From a checkpoint of a small transformer trained on Wikipedia: 5308 steps.
Each number is 128 + 24 x the weight over its row's rms, rounded and kept within 0 to 255. Layers, rows and columns count from 0. The size above them is the row's rms in percent of the matrix's.

# layer 2 MLP gate, 192x96, rms 0.158, rows 0-32, columns 0-95
size [ 79 108 108 101 110 104 102  98  95  94  93 113  99 106 102 103  99  99  92  97 101  94 100  97 102  98  94  94 102 104  99 110  98]
[[102 118 148 178 149 109  86 107 116 132 139  93 137 120 162 142 117 147 118 117 100 111 127 131 116 148 145 120 104  73 165 125 135 103  64  95 154 124 133  88 143  82 130 127 145  80 139 141 136 146 131 111 130 142  87 131 198 117 133 103 165 128 117 133 165 130 131 165 110 127 113  96 118 130 149 124 165 157 122 140 126 108 145 108 119 111 114 122 103 109  91 103 108 113 140 172]
 [161 129 123 176 121 162 143 156 116 128 141 104 161 132 148 140  71 141 150 137 134 125 128  80  73 153 182 111 125  89 131 101 148 138 130  82 140 133 131 170 115 136 120  89 152 153  98 168 158 136 125 144 106 136 140 161 160 146 125 164 112 109 153 115 131 109 146 108 118 105 110 156 143 123 145 118 120 138 144 119 146 121 152 140 165 115 172  87 158 135 109 126 148  83 107 132]
 [152  98 146 128 170 189 145 143  76 106 191 137 105 146 164 121 125 131 169 126 110 121  99 164 121 142 179 121 126 134 157 108 153 147 128 126 155 148 148 124 111 154 114 131 129 151 131 134 125 115 148 102 112 111 133 128 124 164  99 184 139 135 110  89 142 118 148 118 130  88 129 121 120 145 173 163 143 105 169 156 118 125 149 128 166 164 122  84 146 145 110 120 131 124 151 147]
 [117  86 133 124  68  97 108 147 104 114 154 110 120 125 161 102 180 133 102 164 170 109 104 140 141  87  89 138 103 161  93 133 116  90 140 131 153 120  72 115 130 128 139  72 172 139 125 134  99 123 116 128 118  99  95  87 139 147 134 164 119 133 121 148 133 135 133 145 135 151 106  80 127 120 132 106 157 124 163 146  97 139 128 106 147 111 127 104 113 111 125 140 104 157 108 147]
 [107 129  85 114 161 107 149 133  89 138  65 130 140 104  94 152 124 128 123 152 189  70  99 125 122  87 118  65 141 135 126 135  97 105 105 135 124  96  75 122 120 147 148 133 162 143 122 116 122 133 119 108 134 114 150 173 103 141 114 159 114 115 127  95 131 134 109 112 127 133 138 121 142 120 124 153 148 111 130 118 186 165 117 162 137 113 115 115 123 110 115  77 108 118 135 119]
 [135 121 109 162 138 150 178 158 143 102 103 115 143  90 138 132 101 156 114 115 143 132 102 125 144 120 123 137  91 134 143  91 153 145 140 108 147 143 130 139 155 155  94 122 134 124 134 203 156  89 104 161 156 147  99 173 117  94 124 114 156 128 121 128 150 110 123 155 131 140  86 111  97 166 110 128 111 122 105  88 107 162 124 143 131  95 157  89  85 138 126 129 125 134 107  79]
 [149 144 136 117 135 129 174 135  90 153  72 126 179 153 148 119 169 121  87 121 107 111 108 122 136 109 155 130 166 101 119  84  94 115 124 118 135 170  89 119 170 125 123 112 152 107 137  99 114 168 120 141 123 138 164 145 120 129  89 141 105 113 135 115 127 103 140  73  83 140 123 132 153 142 118 124 112 105 134  93 147 161 115 124 153  84 119 112 120 125 136 106 140 162 125 179]
 [ 99 140 107 120 149 195 122 166 118 154  94  92 142 148 122 138 111  81 142 114 137 168 111 175 175 127 162 127 118 148 127 135 140 112 112 115 134 176 137 124 107  96 117 164 169 167 104 150  96 114  90 136 146 119 143 133 120 107 126 146 128 115 136 163 121 163  84 117 128 123 116  86 102 134 119 114  78 140  90 134 124 145 101 140 161 122 115 152 151  92 122 157 114 116 121 121]
 [151 137 102  98 145 145  94 151 108 157 110 156 165 116  86 153 158 121 138 122 132  88 133 133 103 108 106 124 144 156  84 147 124 151 140  88 148 124 180 160 134 155 163 143 143 128 115 115 119 120  95 145 140  98 130 105 138 158 112 124 121 129 130  61 130 135 127 134 153 142 148 121 132 143 160  72 145  91 161 108 153  98 158 170 106 109 128 121 151 100 121 133 119 110 184 126]
 [180 146 143 131 110 140  99 167 107 104 136 100 155 127 103 130 136 155 117 136 117 156 107 150 127  92 118 176 151 134 164 126 160 118 139 131 114 129 105 108 128  91 153 105 142 122 163 109 127 148  83  98 111 146 162  95 192 155 107 125 152 119 135 127 124 126 124 102 182 102 104 128 155 112 193 101 131 135 122 122 101  96 111 115 129 119 149 107  91 122 115 141 151 163 149 155]
 [158 113 153 137 141 100 135 137 127 151 166 145 117  82 143 119 117 156 111 135 134 118 107 161 150 100 132 141 110 141 152 140 124 146 137 134 215  93 117  87 115 128 124  99 188 144 129 131 119 125 111 108 150 108  76  72 155 157 153 147 153 152 111 125 147 148  96 105 113 141 124 128 149 149 148  87 106 133 156 141 126 104 110 126 124 111 116  81 102 147 166 142 127 136 116 101]
 [145 113 129 145 133 154 144 107 123 135  84 114 146 148 150 145 126  83 103 113 142 152 116 137 145  93 124 173 142 144  96 100 129  94 151 150 143 154 103 174 128 145 160 146 162 137 100 162 100 169  97 134 120 162 114 134 114  94 139 125 121 120 130 157 146 135 127  99  91  77  94 139 125 181 129 175 100 138 126 123 129 156 149 134 149 159  94 145 141 149 134 173 132 110 155 167]
 [122 187 117 119 144  90 137 126 141 126 100 141 120 125 156 144 131  73 152 121 130 117 137 135 134 126 132 148 108  82 128 131 112 164  92 117  72 137 144  98 116 136 113 143 124 133 135 114 124 104 109 134 130  86 121 117 142 120 136 170 103 137 104 116 108 136 142 149  76 113  75 133 140 108 125 168 177 110 169 106 125 142 145  93 128 137 129 163  99 122 129 119  65  77 163 116]
 [126 173 146 171 109  96 162 148 129 159 129 153 136 152  79 138 137 136 107  97 126 101 106 151 162 151 131 108 102 109 108 175 107 142 121 103 120 126 100 119  93 129 136 106 139 143 139 169  93 114  97 115 100 157 141 125 122 143 134 191 119  96 133 147 119 122 141 129 141 115  80 161 137 119 135 104 126 135 109 179 121 102 167 128 118 155 134 139 118 183 132 155 115 157 155  90]
 [151  79 121  53 112 141 137 158 153 149 172 121 165 158 118 132 151 133 114 107 134 117 162 145 153 145 118 116 132 141 109 102 137  97 125  76 121 117 111 140 149  95 122  96 157 126  97 145 136  77 150 117 125  95 142 121  99 137 136 150  96 141  94 136 104 160 147 125 142 136 151 123 144 150 142  95 129 161 115 110 102  95 120 126 119 135 103 147 151 163 163 130 168 183 137 130]
 [153 127 128 188 103 172 106 136  91 141 122 165 115 119 145 143 116 164 153 143 132  98 136 135 123 162 132  99 135 106 132 109 164 144 135 106 149 124 152 150  94 130 136 104 102  88 156 119  99  95 155 141  82 152 120 109 132 155 127 132 114  86 138  95  87 100  64 118 141 136 165 105 166 110 145 136 105 119 118 143 152 114 149 163 162 110  94 161 147 162 130 123 137 126 134 119]
 [104  72 102 155 105  88 129 141 151 151 115 101 133 141 146 145 124 145 114 156 139 121  93 128 120 144 107 123 145 117 122  95 123 118 137 112  95 144 122 104 144  88 125 101 100 130 125 158 143 100 163 136 170 140 110 154 137 129 111 104 142 130 151 136  90 123 118 149  75 104 140 150 170 139 118  90 135 149 119  88  91 147 116  93 113  73 173 156 144 103 188 105 117 120 127 106]
 [104 121 104 110 111 130 175 176  77 112 108 141 142 136 129 114 121 145 101 146 163 115 156  96 140 119 145 137 156 133 134 127 110 103 121 115 126 135 121 130 129 151 114 100 104 143 109  98 117 138 111 124 155 187  96 108 165 122 130 131 158 127 137  86 110  88 133 132  93 130 125 112 132 129 141  83 181 139  97 103 100 119 124 191 123 111 119 170 131 110 130 170  64 137 111 123]
 [ 84 111 130 100 111  77 117 139 140 119 135 107 181 120  80 113 139 113  93 161 115 162 141 127 129 137 147 119 145 149  85 134  76  91 130 106 116 160 114 149  86 109 151 144 167 125 123 178 146 157 135 104  95 139 120 142 101 142 156 129 159 117 149 117  98 133 155 119 150 140 195 148 103 138 143 167 135 135 153 103 135 137 139 139 131 103 123 130 159 101 132 110 155 135 156 133]
 [156 117 136  90 147 129 136 156  93 106 125 109  79  85 113 109 116 118 148 129 129 106 109 157 154 144 133  76 100 126  87 180 169  78 140 165 159 126 123  85 131 119 107 101 163 134 144 146 122 111 134 131 118 152 109  78 128  96  95 124 125  98 159 101 110 113 120 145 133 138  86 142 145 120 122 133 137 110 136  97 143 106 145 161 145 117 131 121  93 122 138 121 177 163 101 120]
 [107 154 113 173  93 105 147 101 116 159 130 143 124 125 113 127 107 160 151 190 102 118  90 103 131 163  95 135 132 113 132 118  87 124 121  96  84 162 117 153 161 138  73 137 120 118 138 106 123 135 173 110 123 129 104 123  82 152 142 141 120  93 121 127 107 103 130 153  77 124 111  93 104 147 109 114 148 154 118 147 129 114 144 187 109 150 155 147 130 112 117 139 106 147 158 139]
 [152 120 184 103 154 145  99 154 110 128 153 126 117 131 178 142 139  69 116 118 116 140 123 122 146 146 150 103 143 176 118 122 110 144 150 134 124  96 100 145 148 146 111 152 126 166 163 128 142  93 138 133 125 136 114 145 146 143 131 105 118 124 131 139 105 159 129 110 113 131  77 104 127 103 128 115 191 138 154 134 149 104 149 155 133 167 100 162 168 168 154 101  95 156  88 102]
 [121 165 128 122 144  94 115 136 137 128 162 109  82 154  95 101 135 118 136 140 159 136  96 123  92 130 114 123 172 138 126 166 128 143 115 107 153 148 155 119 123 148 121  98 137 131 121 121 142 113  71 140 147 114 107 126  89 119 139 104 123 153  96 139 107  66  60 121 160 155 159 118 138 131 158 137 106 119 110 116  68 140 136 130 111 118  99 101 107 101 118 157 132 127  69 119]
 [124 108 111 158  78 139 116 114 141 144 103 149 122  98 150 118 172 103  68 120 122  88 127 122 173 153 144  96 141 104 107 102 100 123 100 118  99 150  88 141 120 139 152 122 160 157 106 151 106 139 113 154 156 134 143 127 122 129 158 130 102 131 133 171 138 112 161  86  75 131 102 141 101 140 130 120 168 145 138 165 141  82 142 101  92 113 165 130 116 115 125 151 108 101 136 145]
 [148  76 123 100 144 159 162 142  82 173 122 142 153 106 130  88 103 124 150 106 123 154 157 124 176 109 132 104 147 136 134 130 160 126 152 117 148 141 133 107 114 142 169 144 156 127 109 148 111 137  97 107  90 114 100 116 126  88 121 174  99 148  91  89 111 140 147 112 161 144 136 114 141 147 128 168 134 106 162  93 122 145 154 138 144 123  82 149 123 133  87 113  88 130 142 152]
 [132 169 140  98 175 170 153 116  90 132 115 146 140 109 119 119 109  99 137 156 120 127 139 137 126  99 123 147 140 151 144 142 106 115 139 111 109 112  96 168 175 144 141 116 116 116 110 151  94 132 103  77 158  97 117  87 155  69 126 158 171  96 140 126 109 132  95 144 145 119 101 139 150 118 146 151 144 156 134 132 102 162 157  93 127 101 137 113  95 169 127 128 132  82 149 141]
 [132 116  95 118 144 130 180 100 120 154 115 164 120 127 122 134 159 147 104 159 114  92 107 119 117 147 139 115  99 107 114  93  74 141 154 163 135 139 141 154  76 114 122  95 105 102 104 114 121 127 114 135 100 168 147 143 158 109  86 150 170 119 144 114  86  96  97 122  81 133 153 101 134 129 137 129 149 137 115 174 136 109 132 145 172  98 134 143 137 156 170 104 129 148 145 144]
 [158 108 173  89 122 106 136 115 140 128 138 113  90 119  89 155 114 162 171 103 118 148 152 101 138 148 122  98 131 131 148  95 131 133 118 137 190 149 151 129 142 116 113 124  97 164 137 154 107 119 143 118 132 160 106 126 149 164 149 138 112 120 102 110 168 136 115 129 135 115 127 132 155 109 157 161  72 137 122 116 130 182 114 155 108 130 124  80 130 153 178 135 134 107  74 156]
 [134 110 144 131  79 139 133 125 129 135 109 136 140 123 167 175 154  98 143  77 103 146 109 117  98 124 133 158 118 101 127 118 167  95 129  91 127  90 181 114 120 168 157 136 113 156 149 128 135 107 143 136  93 137 112 115 151  91 156 147 134  88 116 178 152 134 111 114 102 106 101 166 124 111 112 130 132  73 154 145 152 145 129 139 109 154 114 142 139 145 167 108 124 130 185 135]
 [156 183 140 117 154 157 132 138 128  91 141 154 126 116 150 146 123 164  80 121 152 100 135 127 133 121 141 158 128 106 148 153 104 133 127 145 169 136  78 134 118 144 102 154 130  96 124 125 120 168 126 165  94 189 129 120 120 143 145 120 107 109 136 116 120 126 148  85 123 142 126 119 126 160 119 127 126 155  72 109 122 165 116 127  72 150  67 103 138 108 139  93 141 159 123 156]
 [130  89 159 173 107 143  85  88 121 132 144 136 140  93 144 131 144 138 116 125 155 119  89 118  79 142 129 104 110 104 127 143 109 165 127 104 137 113 148 120 126 133  89 150 121  87 182 107 117 162 108 115 126 110  69 152 104 115 115 108 142  75 120 119 160 121 141 111 129 120 152 120 140 136 111 104 133 120 121 123 149 119  97 150 190 100 168 120 152 145 179 104 113 114 112 130]
 [106 131 134 137 169 157 140 126 103 130 122 140 155 117 160 127 122  72 144 103 120 103  95 103 122 113 136 112 118 145 154 196 133 140  83 165 116 141 139 109 108 139 113 121 115 168 125 115 107 162  87 101 131 146 174  51 137  98 173 136 148  97 150  89 115 114 139 103 121 134 127 101  82 135  90 118 134 141 137 153 138 138 140 141 127 149 104 141  99 156 111 121 128 123 116 146]
 [ 94 146 158 105 133 121  85 139 153  82 106 106 117 135 162 160 106 135  83 137 145 119 111 169 173 103 122  83 152 128 129 127 125 107 101 147 158 123 178 147 174 131 101 158 126 129 139 129 107 117 114  84 153 146 126 118  94 130 152  98 161 132  96 145 115 122 112  81 181 159 123 132 148 135 124 124 117 142 125 154 160 121 145 127 149 114 122 116  80 152 153 101 102 138 102 120]]